Part of a small language model's weights: LayerNorm before each block, 134M tokens.
Each number is 128 + 24 x the weight over the matrix's rms, rounded and kept within 0 to 255. Layers, rows and columns count from 0. Numbers have three digits each.

# layer 6 MLP up, 256x96, rms 0.135, rows 209-255, columns 0-47
113076133134151141124115162108153117131148136120131133132168138119117107131110139148118158158118124163144117100141116131113146105117134139137125
099144083127147134140149165141129088118162088081104104123131133157130149110080113148122139109138099132154131094113140113143143111142126102109098
142121109118147141164128082091162151105132109159103112132114106114161088171095117167163097114143164153162161129131078131129145152120138133116107
114128137084111126120175123128121128166155111073130127101155170123140107158075115145139085103134109145145148119158118086160126133163127122092082
071110114117111101156154180114170160120141123133103130116147129128098156169150141119161175105106117179125114146137121115154126083122151148150083
152091125104116126098113098102133112126152141128179120128136152126111080163114173122148137123137150164139133135137159120179120152180075136095111
150101125160093124144170129078140083122139119128130132112127154140141142170121140143136112111139131137102105143178096112128103100155132147130160
132111108141103114166102108120145100146149121117160165163116100158122140146106119133132096146093136143179079142126135100146097125169116112111098
124109139152147149152143130112119148118115137147140106076131086105148132134078100139145098155099147155130130164172104137176155129102141140132143
137125134119099174132130125164148153109109143128138153139127134112144106154126151145135122152147136103155124119114116115122126117135184140109110
119138112080147157108124142163163103129121124118114122116098099112158159139121141153116121093208150130136134124104098110132106135133126117098115
170115091154116113134148178123123157123152118091132176089135154162133131122069167136121104146160147103173125124117133110135131128099115163155119
113137089155081112164134125137106145116140144148141101127132100112137136151099170138143176128110092150124103089164111115109125145115121105148129
104118125143171111156132168170113157154122123111119084140153151123078144152136151131126130112131130146150157160138158136159072096124142107131127
107134140147113112142150104083134094133126121158115093139131148092119123143134107158118169149119087130128163118159104131107113106145133106161111
128118121155121100127186113106127107152163148159133121127119113108152140123107087158116147135123143133121127122166079104123085104116150137148127
103126138174136130134098069141140106137124106147153121138154125080133102142075132107126144138058107128142116081120113103142134124154133157122110
100121111141138098137130113093145157122141105146089102177111127120176101154124148180103117098114129129116117175120132136147137121144135131118124
095097154155130186119113120112120138137144113113110125104131097127133142131097118133108157106159110165140160134149138092094113161122092088168130
135128108122097164157111129119137109121109061135148128103200132145123158136081140181102099148114108157138103155174143133096085144134153114123097
111109132124131151185157134151177145112116135121117130143136106150152153149116133170101100141137158146149111095149128104178127091158153153124153
093111086167093116130181132142134127123121117161097103142129087092081099125092127162138190104109107137098120157132108132147062111119117134147122
108129118131175158126159101087159141105125133130133135114149119089176135117139153158089092165106135109145096092127132128122154089147156119177107
146092094186153118156147138139135126145122122101172104117126119077147162128124117168124157125123156166122148114154124117141104167150099148135146
142116176098102133077130111091112153110084154186151150155103118086138089149143205142151174123141103130103151150162108123108062128139142125147130
129152102135162146093120069107141150094120109149117119125116104119129132186114144124105138143137141153146149096120111114096172174159136144203106
113160110138095137129144109132103152095141114178084159089111127109108159129131144160113137148186110123157151159140090139124128122146118138144118
116102132132100171113114137108147124120140121125124126138103145137128108130123146091139105111133102149125119161096147138103116082134098125085145
101114060152128107154143140100145139090127162165155147140104102160117167130125177152152178117123128138144136184115115117177092124118142095137120
136114090132123124170145119150127153070133144109155141093137121152126116140118128140143155091157176144132120123158116101149156105131131128094136
123085147114123139136139105112111176119116098113123132151088118123133109136104144121101130155178134171138122087098134102128108137138177175125118
125142097115130137157116149133131116109119129140163125133131155072102156166147195144145148126160138136132166156131100151122137113140106130151136
132125104085152137133122111149105137130114138162165107145107115124100129123092100166122128146109108115144172121121117138171150160116142137153129
105153144102169116157163131071135063080157084119109172129124147095149112167087134155120101142087101127135171141136079142196132094114140127111113
064106121156103105146094129163101124101122113125135139108120113099119126128175125126129159161132101170121122123157126153157139122150110093125124
111132104118099137108142146110166127099119127144145109096132114138143150158108154105108119166110177142141162170122159115087174156145121139086119
153094153157091165100167140111096134139130151170133110160121143126184136142123100139157105135144121120125174149139126093065122138145146085143125
128129111116136118144163136147113103095133095115118131111122127159067104147108085161116144116131153111142140118173112139139164099133146158097104
073137104160130140097127133106094090135145153143117142100130135107143097166185110136159154118103117114105114162144098137137104126128124111138120
138096125151132144178164106076124125128140100134136109067136120125091111103123104134117109100158146128111174123157094118135110112185128095112101
099151104175136106118174115121134109064122108160113124112127129146148124116163110104143152136129094141155127171128120120193108111141105131116129
143140075155107155157146099105129131113113121158142142123134104132200142125131108132137122145166098160134140176153115110159144171133130111103123
132112086159152153178153129088165136136117136118150105094169108134100146149094162095138132129150126138097143129189110113101102131125120110132124
124129143143144124150151118147105113098111143143145135129081089075141115148120160175160130088119092139092111131135095129123083151139109115142116
097118098111124113153144133140150140090111130135146108125110111139097150088174137146132152188144148150117122148134136102136133107129145121149093
140134093126117131150137108168132156099121098146132121140146146080134145151122154131083108122137119099155114134119149101121107112129116138143138
105135120127059144124128130115142170148106148161120117125111111186126119125149135147135132134150146125175148217136128115156103139143092061144069
# layer 6 MLP down (transposed), 256x96, rms 0.123, rows 209-255, columns 0-47
127130134082099130115136135138131164106095137158156127126087135142116121114148092139109096163129104119137118124090127133122150163132128127134126
107121145127093100113107115139161149132084166142163144084113091089125110176163111114134114136139094118092124167152123141160095120101143124171140
115164151150166109111100180151096083130111098086145176117123091127110164137132166101139100140122140116119164150087125144124155121191152139127091
115124122107120152099125116143138136127114156146125171141086125117152116099154126138115144106142111154129101146106103120088156115153113114156106
089146130168090174130155138137120090141206144133119140138087095130137105118150148136118068111155088150104131129100171112131129127169171114138120
141143103106130118162104106180143130101121088151085122146088115096095112135217110167141115104137108145112120125131143114144125103124099133088093
126134167135099139115140156129155140072179121134093113158151081141167121137121116101128089175143107142086116104130110089135155114099161167125109
123134151149126156104108117110120109113101114113126150166107128111158129102171097104174123082147104117121158128113134141099163145140162115104144
151113138157121120110097128132116131107155139168141168147098129126107094117108116143159127142150104178124144094090104125103127125123118139116119
096151132128143091138114100115112145139169127115110120135164166137124149104150125104119153111109120152120132140138141137131114161151095099119138
113123144121107138068127124115140147116202175133140152156116159085126140138145134087090079160097146118133145129101146118139142122160148122132167
109133165100127154163127090104109113135195106150104106131129113102126133149180095108129105112159139201121112120130129109115133149133115089150148
136103092109156152106116162128132092144134127161103102099121069133158150120132089137155077162162136136134139122123107144114126113124114138112173
090114141149103143177115105151115102119145154088162127118112132168119118130098143141125152072126143095098076068127157137119133122151106120117114
128131153105123113158134104097140168181030106137147092138137117140107131146142110131105125153157122153132140128141123150130123128118109134127121
086160149105133163107107123184113119119169162142122127089117081159134135103178132151122106143139128125143112125137145105145140101076159144114117
122118105119151149142117152123106112141173100146078105112135128117132121143144103133105124082160150124129143130120108136127146154156137119122110
135147128149110150139144147170152112079133140134145133090049125171112146134140130087100122142164115107149141104129082112122106142165134121136140
148146123176160123139135145136108073168128146102108121151091130130137089159103120126111123110157103150136142136122102116131135112120125094145130
104085098137177130117108166126175165143164121130123141111074115130181142098122109172149130129153144092099156100125138114141123135156138127166143
159091097133153088094121133111081096135142149147112139101119127111086083101084124143129169165113110125119152118137148154106105109091148118146122
188113134111101122119088172103122189128120106103116125109089171127137106147141127095168128155125172156140126113137168100100135147132166093151101
139126113131143120133112119099108109082165145152129156087098162141114106168110125154144150159150065156120182133133191128149114123151086125085127
138155132078115154134108090134063167088109128138100154138108142175120107126160125120160088119129129095162094111105124126109134130090123135135104
108121124101142137115138102107130131137000160154156114119121139118151118145137128108143145167082110144117135121139110124133132149125117118125164
156151150161128129109091176121099160146150110142084088143135120145180157055101104105162099160145110098119132189167127161113135113133162176113110
101151102130111126157094159125137112118121174097111145120136147121148129147136147182141054133105124112082130148088137162135122107128128087137201
176112106141148101152153108085120113144165106165138111147133117116123148124125127124159107119120149158126116132111148083164111117110170138146144
146129166120191144092140131190106109163088088088119124117109134122098103132116101152159129098137116147111116050136103106114143114127138178135106
148105110109145148158129142124172113167083137138089142123175115144089142156132146117110120161120103119129164132144136148131095126142104102159115
169116117102125137126123151146094134105067115160098140174144127117138136117147132137156109112114163116173096123137122143136149140123124126122072
119105158174103195119121088143089131149050159135123163121134145123170140108102107136104124104113131091144147130104128110091114119140096121164123
130113133173113112143122124121102141124076102103089155162135112139133145152105143102103149156153126143128125108130129095106137097175121145131112
130189131156198123096104152108121105141143105146156121131112123119095147150141121116144060144136113084132161123117089130158120089114137129124129
143138122123156100111109091101138135133097141154137125140130108157138086153142117160112147147097142111108089146129168135122136137163105114115137
136141121120177126121107126144137118113164103123139124131106131157123092124129118116135090124162121120153134069106106083153140121113134159141140
078123154081118115081131070148117110084161121123105112136156140114089103125176140116158121124062130157098094174128122101106136172160153096098133
129100101126162100142110132125116127184124140158163143149133153124125148127129132115081132127090088116132121159110127141111142154120120118182159
188136094143096122104122105134126114168158133116103126112137135107102130138117129135110130138128144158093143079102126119133136157088142095146090
100158116084145128102132099152122131102137113119113161111145077156130161212120173137110103131102124129135097127088110130140076150100130119106138
159149163141164099137129090147092089122132091120146112118103144127101151129154135129129088147117104103129110148133103126132113110168128151115157
164142150100167142126121131107113127130181132070147145158103114102070164113107151143094135156098113124116128118140143152127120110115155130136134
110149084107108110172084083147171161164066085139182103165172125126122112136139099131085120102153118135095145085128140140109112128086098110111151
074139154142142147157121160124112083120009129144184114176114152153102115129108135055106112175144128144153166169052101111110129119104115141153158
152133122114097123118143110100126094140138157112126145129168126119148133119120143129148115068141128083115159161137120105150133192082083095137141
107115126137116126103143131108154117132141153097123111111137134165132092118129140108171144106124147121107176131136128171136130146169116149142092
051165142135092119148162139125156090110053152113120136174137127164128134145173156104121106152134161077105144121126129152092131109148112159149118